python train.py --n_layer=12 --d_model=256 --n_head=2 --n_kv_head=2 --head_dim=128 --d_mlp=704 --vocab_size=8192 --activation="swiglu" --norm="rmsnorm" --norm_place="pre" --norm_eps=1e-05 --positions="rope" --rope_base=10000.0 --rope_fraction=1.0 --qk_norm=false --attn_scale=0.0884 --bias="none" --tie_embeddings=false --parallel_block=false --extras=["capped logits"] --init="uniform" --init_std_qkv=0.0245 --init_std_o=0.0245 --init_std_up=0.0245 --init_std_down=0.0 --optimizer="adamw" --lr=0.0019 --beta1=0.9 --beta2=0.95 --weight_decay=0.29 --lr_head=0.00673 --grad_clip=0.5 --warmup_steps=237 --schedule="wsd" --decay_fraction=0.415 --decay_shape="linear" --final_lr_fraction=0.0 --batch_tokens=65536 --seq_len=256 --doc_mask=true --train_tokens=270600000 --steps=4130 --dataset="wikipedia_en"
Each number is 128 + 32 x the weight over its row's rms, rounded and kept within 0 to 255. Layers, rows and columns count from 0. Numbers have three digits each. The size before them is the row's rms in percent of the matrix's.

# gate: layer 7 MLP gate, 704x256, rms 0.072, rows 211-245, columns 128-255
# up: layer 7 MLP up, 704x256, rms 0.0678, rows 211-245, columns 128-255
# down: layer 7 MLP down (transposed), 704x256, rms 0.0666, rows 211-245, columns 128-255
gate211 103:161130099158090158096141156114124099129159137173151070160083149084156113162166189151103135108168108142137113099142150130094158184089169113134188169124172106061068093078137139149168061034168121147153181128121090130120168100118109154111124115158138097084152173115129137133129127139126128152167150123121181128090113113049117090134116135102113109119169158167161149128140164202128118166123
up211 104:063150147152124112100131121092138141143113158096161158109124136075171155132173087122115149124095154159126108131157144088135076122111169201129144116101137136099124084137131120073154171082140134151124133183107128152170043090145179147117147135091149090133103130080092133126135125120150129208106129097115132130104083129131100048092142133090142114154121108120120081048110136138091082170203
down211 102:097129058082150175083107099179132121126160127167147106152103083098172108137105144172120141094135127166138140107170109116053143223145073139145127120082109092104116085065121186175116120117116100141084106181171123124100161133126161157110172123136085132156163089122167114130115106195151135117151151133117143084098105117093166097185075137102112067100145086149153089157151158145143097111171
gate212 098:109138140107147104183134138152140117157163139117141120102174160082110131136112106076115141086092116135148132120127143137128070131121132108092077139133149115172135158106128098156154154114134143107101154118093112202109160069148177124080092127146136088148173146144129154066145101077106157166168147118102136092110124115187138136131169127169112131183100136153164179163121176141134133177153
up212 098:179106171123161153101141143155198093133138174089122119090142137147144126156184133127120135116126070119121145135091110154062082147115098096099158160139117077165145124126170123156110143178130138092107156083173137158096088133127084121130155132127089114108083116166104142120111100140095133113143117081120082096186109144145212097151148161184164113081135131193142104017148130171134109126122
down212 102:108184135101074135146116104160143190167195120084143127135132158129186110114139148137115154101204125159128170119160150159085116126102121170137166192088097169166104048129138168086110139142143116162096194159145117082115164132154139164169171167141091160099093143165133134116112061165105149148122118122065193137112099117167176084177134155086162154136162078078155147104103119088117123132074
gate213 114:127135143131132107113112125162040166152150186161126141138137171109165077123122153203138154113199129112052120098142149094069053177116162151116095101153161147122121100115137085145147128098086126137116091082119162120101147155124145176079103127146125152163130123069086107101178158149073159162098159112147123118136156189115113122082139154122147119108122110090138069090099149158086088126153
up213 106:182091088128062141135125099098136120106085110070063161169103038172152093146127072156074077174117138138200126182091160096134173101136127140170151168125165086145132123150181134150114105090124125099059131142168114056176127119075127102183102169158109158085138127123161111170083108143167124147168122117092108157125115091167125117153095100129091152152133143167088115190127070124172123120164
down213 099:086146159105155100166120153096079159151148108179149155182116137163121170118138197136172168129157129106058107100144153109105079164122122134108064133107158192130143138106109116120107115112098118184121159070114123132123150152105152182154104118165203123151085145096119114072170104108087134138107139117080122142139116156117118150120122183128133071058147093093163067134111188143107063115100
gate214 101:162108107195115128127105109155100106096075143169130135109077123120173127171102158128119133138218116158098105137126124177137135083100074092099120111205072177155103077095150123118155122065113130160109146067121102078132117117128108203045100151115085151132114176141130091153165133142176121155073137146094152128139157170107116045137194148159148163109122089160114086136133062079133165159170
up214 102:121132074075065143108118137115087130107152127107167113160111157130144110101090088118128149064096083080096146130190137096119168133142161169121105129126123177143161085131171168103184106134086152101156141126074202153122077143125187127212143089115152113120119083135186148114100141115140155172144090157150178168111129103087104135148133146108059081115160158115100161137120130140135147125141
down214 100:122162154157110090145122094135138203118149059092130124143079118123112153179123134130140142131156104100132108095066149127139104131096161089100145098079152167113154102154127132116148142083119142171216214131132202160110142113147144156172114085155105134126129175115171144176108030119107080139086117150121077101097133164161143130124155161071076103142179173159162122073186132076140152140114
gate215 107:075060099139079115186117169126102163144096200143166062117131145141167140134131113140157155131099095108148125082074139080167144144128161154171114134083117140101164101110102108162128115107119131150126177122135118128097143115145122157146148148144146044105097113126165184162111140184135112144174117137122102102108089123151122092129173089079163080110142146084076044150073185186094124128155
up215 107:104151157135142090119096126150111140138167166105162152163128142113132087156163133153112157146073158092148088137113177118125077134135044141116153097121158136206118139092139127137127143152093135146132127160142093141162149154097159159156128142145082133162183149091059156128144154114128142174182121149123141146106142118171091120127148146163096159216112109122087098152117126135171124118109
down215 109:102157081091147170090185145123099088143088130195150161078089139176129150081138172136125151075135107097123096111161104117151119133107145168126127114084106111082120154196188170175173081110123152124129128151154132137135100111140126134094092152090140107153132105100088125178160098125104132135110151162148115151155086078155139146232139157160148156121216135064086125139113170128125114145098
gate216 096:150105113103150127112167105126073109120164125120097170078124145130142124182113085100119103093122143168082166198103146212175103141141116113102132117127136167096111169094123171126124164101117129115083174099121114171158141158093092154071128097153124099120161187121087120128154094164104093105093114149050134113097107189149163163130075126121168122058142174141135153146136148127080067109094
up216 096:175156151173118135117182125105167093101109083116122110095111129165141086164114155158142096105104143108157140165141146083126198105112142096147169111121115148080127164168128175099108130104144103128096142166096153178153129169133150180096121058195159075140161148103184111129167125150177136135085082106102117079022129138124134173165100166147142105163126175143095129091113098057124086089139
down216 093:082149125121130114152150112143171097113132088135090132153124097117134129100127109113061143112182116166144102066169092038127117153156186111160088133104133166178133150152136107172151156111149164175062076179156088139156145132136165133135114177142147054186167100120094164167189198082130196135126133106106144153145121108086182142182157132187088077121075132147123115168077129093135136131137
gate217 109:130101120124144127133160151120184124108144143096121131110109169078138172139152166136112075117150133125135131065161151121107108095065125137119136109150088197141097129074036182114213135074116132107160141079110121181072174165181105197190134128172089064146130158105161114115142117100113078138098145166182087106171166116084103182124137158138184162126121132097076109138133136147153128085147
up217 101:165108111185133132147147104073134176073112154110093150133148139087095083116156129123123187076066130152094134164158087137163150140174112103125106096151045143129100070157129109140147151138136058097163151126090071115137084117141199145155132138191112133100150144132137138156135121167141092172122136095118158150146077210112152232151132085096127213072099138109128087142129193100088166097127
down217 103:085096093106146178067144102141146050105207110084080099147171136119128168105098159073103125076124122114133151153203076162149135141138228113071115141130139117076111172049172138064112121093171133098138111079114132148114129155104091176126169086117173098176115140146172160124163103098173124176055111157131146162118171143070149134159084184165108132146147115133147125131114172146137112161076
gate218 098:120133124148140124188115185162113152132137118172145099070133142148132190108122117148065083099131185129128151124087169173110149122145129117099101126120124142116106116167134142149113129112069114119141164116149090122120134146146147140135182129154113106123121104110125160105111136086061100155139150136116113109107148175136135168044158152085146121087130157173065188116118095137112090163178
up218 101:160131172194086124194139162124158119098111115167101124124182099127108136123116078144220134107061158169054149150104168134132206126114129152180093107137084137100123126165078099088137108118137125147187097118112147114117101140111097081135175180172126110149116154092113137134175121102131099131118108108115216222159133159113098158181117191153178137106112144164146107088174101135158118124120
down218 103:085133137156135096176101093124157095181176122150080135153133135140170132143106113084178122099108142111114122104211135121133050178170130113127182103129144169126161164143153128107106055123135096083077120106138161105165187138166107177125186225078145077158077080119112112163165194106152152168144138122131149133136129088136175122180131088158135111119110132112156080173174147166134147133092
gate219 097:143138141150122114145110098201128116166142153136091191125073131112128107131081160077092157097178128121087117156118163133127102132096075102109040124092160112131132151115057216132154147088123107130102150122121115155076175166051145154164164134162137123135110177117118160145143143110076110139153157120110183136143163180148147165145115117209136079097069142131100129099094100126102103122111
up219 104:104075081126171137150178127125067153125126137154137160147111122136140082114112088152126149144181104133102103122119104145155142073094057135132089144125152169072139136126147097129141183185098112071132129105077204176096083098130105174067098172120165110099125228109117120077070109148113165113110092150121127101113121178103074050119105168094067117124164164135075154119110122081120178165096
down219 105:129094146179082135077021158141121140143125125095114154152174188129152173164147167159111075076155130131142109188146100138114170114154101140146167161131080118109134088069098092123088166126143110079151195102124127118065131120150208089087167138119201200141101160184104194104101080138152097098137155104084151104136057147143140163121140182171112136098067138114101146060102176096186172172132
gate220 112:111064131152142178177088148109122132131116104147132133077135176127137080099123124159121103141111110145114133129144084090107104116119124179090102203118116154137086157101091148185138161096157119100146137125153148104064168124108135127138161127124111055145171131143094139118173122168160074112109113131127094117187130126083129145138166153102141096058138099140104078092088148135103137166128
up220 120:185159170094138105132165132151157154130156126178138151134112064135167196113093143110099158128115146103137147083113091158151132121117172142112108139149125128124180058102149137107185136091128156150161195157157103139168106079119096135131084103077144107183143160105148104148098134136159159159131150145049146127100140141175137107108164142151121152147134162124143153159147104121182091115103
down220 099:171164139139141101124105089144119130098153100162124136182132153093120133096142125165129117131169122110107132130121166134115130128138122130102133126115098100124131121126134180114137139132112113129131255109115189123148122111110158143109153142113142136145143157163096108093123000118150118128138151113125117146113137125171115116105113137160116172133119127122156123116101118106149109100102
gate221 091:115142161127206132064106178097090169150130152103113054179100055194099100126098128152146145140183102131132201114118207095159157121164089078148198105173153130130183164123153079135210128122137126131148097128111115085161128139069130172153090115126164126200124086086088123152140135103127163102111123073078054101124160118101126155122096111148130066108116100141047122128138112104137133083159
up221 091:149144145106198142123132148079152116170104161084129101150145123160123121082129111150077132165150098122101137133082147102114140102142138099194133124119138118138102153172129108174134127180117137170092120162101173160161134074148141168109117076088081177152160112113092094083140109120109123091084117091133105112162161080108151086112130064132190112080159089117070105150148122170096144088157
down221 086:111119109097100147181108158129126132118141059192127140150154119083138132164153137128122106093079123127144146130104066179140099135084092128101122138185066144090086093147059181081090104136149153124134051132173071145116109154107125130146078161107138133091114175148143109114149151143155152078174187133151093196132131118094111155155110216113145141109106142131100151159144159097158093180127
gate222 098:146128104095110096169094134161123161113074093156195102121107094129122114134150137119104132109127157147172146150125148093131139135138044129168153145154166125136085134112197113168128130124172125106132145126145160067134137117128137126164178101120139099080080097093145095166095173106069137110104097087112109106090153160135147077150153107129210123200116175141101111121128101132123192153134
up222 095:116181141153167180111134133122157125105105174122101110153160097160095130097089065132104116123196099124171110108095122086117101100093121126109088086092187082099113132098128109125165133135060159126106122102139112190126148108111112156153150058110188131130140131082131143128092111152148099143125101150089158055112102137174120079132153102081155154116123153132124111115207113155130104092143
down222 097:116144144130086136156164114160142154156143132152137156134138150130172153107082137111135117102115161137114105165120127221164185114143167103148145162081147188138158176149152148119116119162118064145145083128115113083162159113160160045117156172114134137123157085081105167099171136097109109201107227149160051110126127114084117135091117099137125105149139055100156136123102115114144160147095
gate223 097:099142136127113119142116105125152222159138141098173122127153119126185114175088141144099138103134081078101153111177077126118129109099111184164127126123118118110050122116110088155160086120098143210179126143135127137080144124180142136171120151134119142143203080051116106128109143126117147170172170113109171128101128139052148111132103107142139155109094152111009122115119129143172120115186
up223 097:073093137188133160114133129128075132084066150055141082091178078119161193126127147129119103117115118104148155082167122122148156128136116124092123139150197087142140163159154067144091143170092100131145104136166134171129100079104134113174108055144097138133150132136145107159079123131228181159098155122126174145100085118133151051192152159116113150131156167123122194088068136110162142166142
down223 098:118124125116063128138122123084203048157114085151129123125117187145164106122177143145162134132110110184131160116102147143137163135146170117107067143133103172156103120192128130160149189136101143135151082108098139119128102155122140177085123154147131139129108185205169118113137180097104128091178110158154110094131128166145147107118100105153128104172146113147165152121147109163147076113146
gate224 100:116143155139177138115102175144155186126193167126138077120096152146114147135127059113109115119134121078110178142129160092124126097099122101142079126099128106168162122124146125101065172105169174078126154103190178162101120126068133156178082105124121099131128119106106142113074131152118092116136145108118146081121085162128115116120182125114154138178128148134128105138126176140087093130144
up224 100:088136138209079093128110143112096124131135097123075082190151089142072128095155126117095152084124133118082145127131111095142094133146058095173192119121145096117127169160174115155140114080087090151102143203125149126135082184092142135142158063091163156172102111093078140112143128133079128107112130146118121134147134177168170160116193149098172163138166173108121151136110094112146091144099
down224 101:122120125163113083169173136105132129172120055079130102080136140075098154180216085100097117134101102126188116141149149117150145098177173081085121106126078174108085175073102150167158108087069112143061148097138145163131116161172105171123121147127125059117126165066083099136100161187179136096087097121123090140117177122090102108133162128129062096091147095087184126149123126167134155139135
gate225 103:126160142084153077139153112196129105136099120114093072108134146127171137083049119122101125150132106099213120187111143136133060086091100106103123192120100189181150146071118164143103166124105117122143136102151132173140169150129077152115052183161063142146151166192175131147157123163122084095136148102165150143112174078163140150128119134113120141094188153174136124104128124086120157127055
up225 098:160144159058128089162158164120137133103163189144119111099109122079100147138126189127097058078109144128085148087115164176114130119163184132173154129119090111134104135132075125114104125141146144177136158075113102161139140078089081137162140138138095117137108111131140113115057160146075141125150105140138091075185130173174131079122133110082154139156143097147164090138180048161111117162135
down225 100:082086148145085117165196188108093079162125160137106153108142096127201126188113120123136090132139123156173105169042154120140144138070129162093183158121132078162134110152184119143122139135121112109151133113121123104083112103158143145164081153076146168172111120114135176124130122090114095147128091163168081156123110151086105151129136102159142165171132161161103184138131110090142133103168
gate226 104:116165076105118169103123133103165100141153125158157118100107183160084113113081129124137176086155156118116027091139107141101107106034117128186123147102116105123090136107106171113102111148115083085086147118159155117157115167138165129136147169120150074086136132150153107128150095202139099151070156091133074085184133157139026116132149179181110122126133172177128121190129145107076163163115
up226 104:074134113094165143141092182110175144130148107123152132172195110145126182183147113096144130126133097120170123120092136146217085107168173160119132127185073117162118163125149133104111139083115139204166128138145123144146153099120128082147165095163131160114061147140123096113130132131145138153139183166090119126144137128161136118119153144186115172104150152144141125172099139165131120090206
down226 104:115179129100169122177103131126143116123154082190147095145198072183093159116217077111203119104100170112126119121082095147203096179112144114092116094097099115128186121132135143173169108146081129148142139164165103102129122124152091097076086097149195144095119103108106088125112105123103100088125134137102108129157135079144115218133145116133085087128116065078186084148121124166125116125099
gate227 099:135147132091132113179107159185143099134135122173149100144067106112126081115097156127175150123153184177104134082110119105094144120110181132113092138162156100116132170111060127121111084146144134116112131126121123075159134154130100076107188163133141100133136139093154151109125124180154091199106119117133131098083195123107121092118146102124138069107163099136163054211085124181136117118152
up227 101:107148154124167199124107122091087147121154128154126136135071113190113151161157122157088106092152093101140156162117163137140108104080106072083173140164065127125081158170141127066185130105114207124125147090177135157088169133145142118091194127144136152178160097110105175119096153121116078098141101094108091046141163174142125103126140127072140165170132097147094173121100137170179122170105
down227 099:081151115126109106165122087158161062092143174115123115072110107095133117085111066093185148114101139120142090127128173142127086098118100205158167129116099094109083147122087109102116132182135163094131169054109156147178155119151162129104156151125106096164094085156095111123145066120116083039110184153087183142115113104164163078138087115141168062125145128101095131127097088139079108189085
gate228 101:143117106126123090029146115158096129109124099136167104159103130181174104121148114146138103123153130101103108114093130122171066162151107184167140175227140138106103142136160141170109107082101168135128159079078106110069171087090085144084133138141127184134117130121137157107074139150146078198069159097105100120144098139145148119105142156105083132098106075178181158106127121161157062101144
up228 103:136091182187127147167085133097115136151141148110198094220155107136127138127119153139145182128102176107135131127169156124118129169098090121144079161148161210119158078117204137149149157111088019164177134154102190117141123097143126130118081182112184143106139105106099094195171164158128154134106126055102147119091118101111124128172150100114095106162173121113146138138145140073146121142149
down228 104:104210118148092124074159083123157089096108105081162203118202118152084138129088155173089131078131129035153080096121216179156086140145158068105146124129143243136169155126162127098157112090163074091156152097114144093151133152133148138119085158118085108109146116141154147154138104077120143059145177121137146108161176087077086044129117144137138111161123105128105108118106129103102113179177
gate229 095:165073086140084135105137155128153190113135176119148151107079079100150114146097163090063108158115146097084130112112114115078099167123133152169083138154064133105140109107077132133166107091136148119126192123148138193076172108001146172161121138188104053113149159118161153156156130169169142188162161104117139078156120171113142111150143126133075142056126155171086107160091169109166130152096
up229 098:141157164094094041162117092171104110124159092135142115158148164124142124086146112173180092105092135184126090096143095187158165126078136198092154139112127120145114162166140162126065164101107112117119196085115072080136150094163159148079060173090200149121090116095148171112167103142106067124090127165143077196111167136182103093121110102103182094120112128161119112125125153136125136154094
down229 102:119153120100077121196146091182086125088127153133125122136061109146157131137140114132151072140074085095119112135105099154141085133048141109115150108114098120120091114155078101159109165113090127137143255122091098068113129091084157127137074137100079127084095164098103164157157150086081118176078127163103175144144153160146164111160144064119111108155181091194153175122117166155151152107105
gate230 095:122077111085064128030137111133116109145154115153170157096128110115152182080142061149118130124116137114146097129081103101156181100111151109130129093122101139097139160122137128117109178134142183128103166093077148157130129131119082149082195189107163121137058092131169112167164131130119091114095169176112179173136121158148065087190121097063150115098127187150163080173086077192129093154168
up230 100:129091170167131125141138118104174130135192134163220090137144144131153110066028131128147099179107098113171150134200135094091099092169144115088075098113105110152125102103176113165089092091075107135098121118167131160120130113138095151105123121129099153076124114109127118162129139124104116136098146141177104096147185075123095099103164144094113141150165122135166106125119130132124191122101
down230 101:166164144132141139126100106158090079098117165097118179194092090135046120047148159127040177116088101125080123123161138122119140089101116121128142155097182146156120173134091173132151059129144098142101114116087103145169151113079119135127142154197048121143161049175124103117136092117138134152177119123125136122139161066139150115127187154186082118070096136153079107134111125168102208103113
gate231 102:122125091089152177082140138103120086140153144129130210089112144103137116181111086121110081113088058089111157132077119121134143109151109131064116081083149144176153103101114186137172097135072127137142136106142148111160117116095091144139135123128085110090085140128137149164149133118176111139121123124121144160183127146145149110098181148147150151004145104134104132121128108147054097130091
up231 103:124129134059115104124173114108154112148108149171197149096051131054118084145205204147131095157119096098046134101082084154098142091119094092143105114114162099145096120091095122114143143102151118048144150152123103143182135084086088137080142155139102190123151124148126116107100138097121135164150090170099157134150108100171138121109108146124133137131150162132063134113089145134115145148095
down231 103:125132185117060146087081114115150139125174186092134172099079122128055102092108116189143148116115094122139154096135129091192112105136162082128153149109124192132066064080186133154127144117130140196107112119126156128196130055140119135138131130104165111129094175158146131084093087120105145130150172146099108124137146102179129113113160195173168164089092172148113101094107123160099174076126
gate232 098:133124106117139134155110177119184064088046134130165151154120122103142109216178077138175113186134123186154125093132101143130116132101158110217075092140128142158165131149091161151137188105173133152153141085146119134099133072139129079067117103149120154122110104095085105135113131139095146131127141111165118101126027155130124060156071114088109123128130100156159113135094155135103105103127
up232 105:083136139130128092193149105096095102127090109184151139142110073164132134122093118111139129148121105107129036146134127150165153107110139101077117148148111175072112126159163139120172087115122138154169124169106096183127172170142114113136128156156156167117120137122083139125167128164131140077148190138059140102113128142085160131127140135126084102173116120124120104096128153231172103131168
down232 104:147144133142105139144150161139135173136157094100154114130141148138146185132117116138080167084145121085101079111099125130171116123099122172120088063079174126115110080177189161095149132112137115151099121097135092144147075160137159127173173088129096125188119178132174167136160110158159099161185112175107150151124105123194147133135197140115091120108090214124114203132134190184139131148144
gate233 091:152098092176097205115121114191114097157113172165075125103110173105109152165122129118129164125174126145125143120101163170106125114115113188116117156094118098194126061154137110139141092113046173122124122105061129190157147116137123136146102142155153148131111128142156146166120167112099105142158178119130165115182129140117017139160112122090119081084105161126100141133180098135074084123123
up233 094:094167169080075186069131110121179056116103125213118114136137166114077077142161141113150119100147115102152138101119177121109136104125102146101080114177188100157106142174134114106108102179107195098157102141107165148152108127128119176209123095130153075112134109161151146133103094119143109142155104113140166125114114104082093130139092123127131064140125116083116132155119156118122130073111
down233 094:119144107073161085122125146105118167152104097118101124148125123096145106150087114128086122138083128117181117062169163091134147146159084128148147133145098130121129144085094148107128103132114121076121155213122153107146145119136146154151159170136102120097120167134137074083166204117134191148120129149201137103120129113083158138111093137167078154147079147114118155146110106139176176090064
gate234 099:161166150157132129170164122100124126114094134125167148123109206119159078112143116127088120104155103121111120150109114092168123156118133113161049181108169163117147113135150178090141113153133139148123143076156195119082203098139113147175117148156035144152157084155164129111115122128071073146099116180123100083177143149128143166121179113187120134078113151110119081140142100197120147175113
up234 110:087124084086132149152138123099212083097127171130124080193113070174119133127153145153105113180141106131165086110057142163142092140141139153137151151134099097122065074118202104133154097136137113144188096164119088135129095169180124114134134135209140146168120090064096071113170156133143140176146150122117181129155115119076112109149125100071097065095153164170118148183072146169074082164141
down234 106:099156093147139143141089167106101102152120092155097124194165110138145131114123136130122071130131134125105184136136157084104158113140156147214087160083162166112116138134125180132082115127123187105131000103137123161128117111157140080143118195181197105081128058087125134108131255123124107161098126130120092084116119120124124158108111111129109140126107142135119087128158137195082097134143
gate235 099:212107190157110122130104123164164129138133128104100080118175089125126064048184213112096139162072093165147132109095167151176157104078169140138157105177157096097159132151091141093128164096092112086139161125084130169145133131116113139168120157130066085061071147151201134114139111112151098119081146119080117168079150095161064089126137088151189127103101104128195126076130122150103165139130
up235 104:135166074121080133091146121104131124105116082125122156126098092144114123130068125159058137136138172100088122105138066122075111133111115123069088112150162143105130126147141130116145152107096099159119161127107076131129114093139106126151104149104136096065191111124235174131050115105140137064152057139145085143096129158051158152094132076128093140177125115151148118127096136119109162100102
down235 106:130097075112118089149159125141158126069184098123118115135035160128106129110148148118115085100133155090111127116106060159139119078165127138083103151124170142125174104113176158157157106117131132157098151090112081075101115130119141128143140096201129129091142125143108159171152044153083124101098106101094095132085113163161165131103115065120106162142128078133117078105126082111128154097088
gate236 098:131079127092044085166143157158117121112155109178198171118096138094119112107156116079150118149130143129113104139123059122127119202132113157076137129139039159160138104144137211113149132064178159126108144102116135111127170112086133124080113138138125130164134198156123174154144115173118107180115157112195095158150153154158087133155153181094089138160071165122167177132112089151140137180127
up236 102:062099135112152157129128139159138106137123104130143141122153153133147117154154095088190113151116152144118143105141155098134082149114118106144158109153139134159138053121130143107088087110125094152111107159108133179137065081130151174155136083085123146155192191130149071132135124095178128162098137138175085126106175073127080132109100152148140154165091137133116101139127131088142209150142
down236 101:141110163112165137151118123103098093088093152082101126112141077150136138086161168162066131180135089145044159134132174106140137155136120080170137088141165097198111111116141130174117126076115101161103106166119169127154158129107106149163141123111133120109128101181110131135111233101094157104063063113144121119120116054138123130081130067133147102112131113098122135103114169107110210134170
gate237 096:153177105137158120155093114127120084069124092107139117166101068144128074131157108172104109187115110157113156168149153141119086131128114148196150131121097118182111125109190136157106125152088077109138140120155147109109104159133164142107190123145101091122117114125111086143155125099149150171075074105140132159150131108130122068169159128089135136151174075157129077120152073142099152153150
up237 095:097128091108115161174168131152187056158121134106113092131149168110097087167108154181125182179115137136127118082130129130167125139103091115093130141224150160175121094178136159145099102103173165196046109172146174122130115143139188060137134127131111155099156150068139099152105149053115117112112109190121078151040123107143101164123118089143199120119158145088058123138102175120158167130144
down237 098:145084071099077118111081138132082134155147187086107076125177185089139135075132146143157089061112152122105111095110095119127146089125092112149136140202123126037094102122066118149138067143135069138150123178100170139088133079081099039108141112118165145071154167106135148114139118168087107153125111147077095103102117173098151175097130164153132135146113127145163142102074155121139108135152
gate238 089:135126154122095138159086111149125152165122164141150141110107085153187093111108159112103138142118091126087136114133161157111146102135130143137086076169147067147075099120095124194112171137147196100112168131082098095159174123090154132148149124151069134078157101116115150187098123161134168198112107197105151116142115162173171110138094075093105116121123137181136104116094128189077107148080
up238 083:104098115094071060130179144142095118097184075140117064170083171095134099120167096118111068154138118161126120122123103111164092183095185129128092180136129100130183165130095151093119135098095099137126240115195074157098123159106115131102159128131155071140083135163154160093217122163113036109117098134152141101162159152111091121155156165104109120067130109115146049186083171084125115151136
down238 091:100079146065137115118170069138150107112108147183137104121113103098136109144166144104159088111143087141103106114140157137123092172162123093096117133115118066106105125085124104075162137070137114160128172082123019097077143159116119150116117141230060040119132080175185166066136054144161066206130126176125122114200110101145169179093095121130172095102131141100152101158086150170128160117128
gate239 097:091126107144141067133096196125122067182081138152142032141085136185138068150119154098105138142119154126121082167094096141127149091091168142091114136142135229140146131148099102094109098160151172097120140078075129195139136097094135144051183135095064141123104119111122115117133149106191069172119112191169150085152160085142097087154111108107099100157099166137092115149159128108117167117127
up239 102:151148186197132087234069161095107137161080158099128114123100162098152100095109151116125155110054140181134152179080110144125101140117166127078090128190164145120153108110108124110168131169187093161083158121104111154134136111112089142075095158143131168127076149104120129075120093150084159127099113136125126130132085092107200055111100141132179157160088126114121146054128166157163175138127
down239 100:154111166131123113132082133169195138098136046131117187117153162168163172151184200101184119135105117147191168099134140116154127161154164171090089096126155076090136213133072116103072156126181106116118153105150153144163194131170087130099130114097136162125138099142115092091132116160141144099134168106143159121098103045142133114100093112143179127158145109077102137135147184089137105109069
gate240 099:205081074137171081107142167159135099093148102095105129108067065182158162122107174096120133182094102110167111105102084107137137152132098122116104123150145144127127056075137151160150132116084134143074153136165112176116126092133144109137103145143140124148153137141145103215125133129156169089105161189135157157097155134110184135222090185155117105182131138155095137224190141100119148137146
up240 099:138095150179132115126077178109158119172130171084112090131141087131116135098103103066122123101119144123090174125088161067137182180135180159151115119135126119139125188126116142074176120112176106112114116130139188125119168099097126164132217102141118095131139152138123095103175169105084140152106157124101172103083111162165064161113122057142162095153156106098130119096155193126124113107087
down240 099:157161166123130128121117119131106143083110103078122123131191139140196125086133193161152120166126151130163179030109131086134120123079070133120171138148117123055134127107193166122085108197129130190079165101144109137113146091082122116117131135133095146106174118068128117158155094173103078144108101172172163104193144112087174129132148155155097118161135094123147089139123063148167122180087
gate241 107:120116112116132118078160089133107138168135150087159132094077071118138107142171151118163163096138115043087147099148124156139111134099130118140107142119028121151179144149118128131145180146143150092131166024179122136125118161129110089132143108163114132125174093073128101125115158164083099100075131128124138099133168076184115120106133118158171165117085145161094104202131092137169106132134
up241 100:110148072123146140139145128132179166117146099155101128105155125098096124133132121159183135154176128159177160088149126121152093171088148139139161125109140116071076164117156149148166116181100120146153149152121080178135141180110121096145117143118133124119084141172104185087132173088159067114139124143132103126124126106093152101150131103109093153141164133160069072128064132181127117157091
down241 100:152136097160135131121119176163126124168104132144127159151119165152122189118142143170131137189208126149184120114127121099133089127149093119173186145123179112169095187118114108157131069158081128151102066154118127112093151107132135120109108140160166158098085188167163151120105125152157174169122094107120138126199114175125153187068129066090108125087147126068150067114096114177128102077118
gate242 115:101112117188090119131128125079173192035091115136104133126130160137068105117093180197153099143102119160091120098156124149152143160167110080098144060143088113120094103135088060141233030101200113113157138104128106159046096155162181141156119162131116076089112130120135169175106132154127069169136117119158179128119117151155144143149144129049136118134098102195076115076113133139101144108168
up242 097:070102114160053070197127191143124182141175086149154146175080178207121119093140189143099163143100129125085121113110103116127124175136106135168135096119143145097144095155095124113168102176123139158118200136130091110129137112154079139154080122142158144107065096046114119150177121175153122131063123123117135080125134170058148143221111099093133108166146156147139116126107154169088127078135
down242 091:166164131142121164090111096181039152177066167110112076085126104127174211127139089118159129102147094121179154127159144157127124116091092126163151086128123065133082136081118218165119175118123136095111131116122152099127149129115155114075131103107123159108163193158154185092080084109108168111101132116135089115144110130152084106040104180096108142129177059144117135175148086100152139158129
gate243 099:114131115061137148158075177149154108195164155195125092108092099077128094116118152132069095126158144153101114139091114203106069089104195179070145160147063090140113098123117169070144096143097141119104146083174134169069158127125092158174164147117118155157170115160140104174148118050109133087107104140150113078100103114092100137171131118130073134101120151163173082131105179132149125111118
up243 097:106149112166073178074122145052077119124089216124103132151086118108106169091154086139113139118143162140124106130117087123166160105127131136192186152108085164093148132113151145163104090079145101073133114124146184160117103144132141086081143153113119153158151176115136083126138113134183104108122129094144102169135115150144116108109102105124169127118129126148181104127163137067136129113117
down243 100:130113141130172169039132041116121139109106175091092069123127078096163136093155178177164116143167097145082147136134144073160168158088131125156166111144146127133101084126078063152157108163208163114186195127121063170150124095117149126089143096077134127119130156184158115121126122126158139076160141087110138093077110152148058168182081150101120160174094094106143127196145186111139135133114
gate244 102:156099148148086129100161216137149136124113180103167078110118076098179166171124118118134117193093072074072131116107109128154180132086125133151099116136158101149098104112123188133129186058132103041198168114096125080137149102124133206145139095183112144135102164134086154145142097117155147120107157117109117099146146116166063102147192102132140147097113110150077109120090107121115166142173
up244 103:145135120132145146116114140143103120122058067140129152132127138095169101141111169176133098117130098186129155106107132170089118160131147063063142163152217144127154167119103156132219097157140172137126126132116161089137150134134181091141128105175159103154144119162175133093143121120159135169180037115125142137133072101123139141082100093140114066141122124080135150104129171144181151212090
down244 103:105167066126092135162215068102119102153140164138153127120131120079182131163191159080102117161161138154127114175127194098119084107136134080090152157147139115165158167122114118148153089139130125188171147146120096110137189141151138182109144150134174115075091026193178111095133152170139142153111089149150116113134080168176152133131126098124116082094137142149095154166096124095127168097115
gate245 094:130100135116175160145055054139058079173110133108154072171075077172115144107182098126079112142153153143155127187096137140133155117140137141127104149139078178107074124182202165099075120065122161132127161166136125170128144129133102199099136118079131153144152133115128118158102124083171140177158148185126085122203144066176171125133129103123140151104061183102081117089130083161139165131154
up245 097:139121073158118181084126161129126084093120138113175111095106092131165164165111118126150171106130100103115146099095132135152095153081124093136136131176190126130193064160156089132141129116149089167151151113147148122166145108152136142154131078116184105130162134160097115143073138178081113133137166121137128175109171088108105156101184158149122150161125120160152165164097152138125097123143
down245 097:042102213140143140127113144126093108126166118149209091106153098169135211146124136082068163126115167105103124091126063159136158166110160148105130162096102147141082141142127122169158112092119176127127084131150109125131192154162099177162161157120152128143148172109141174179108094134085169105090138168144131150168106127097131174094187143125095056140140100170194146105102170151115092137129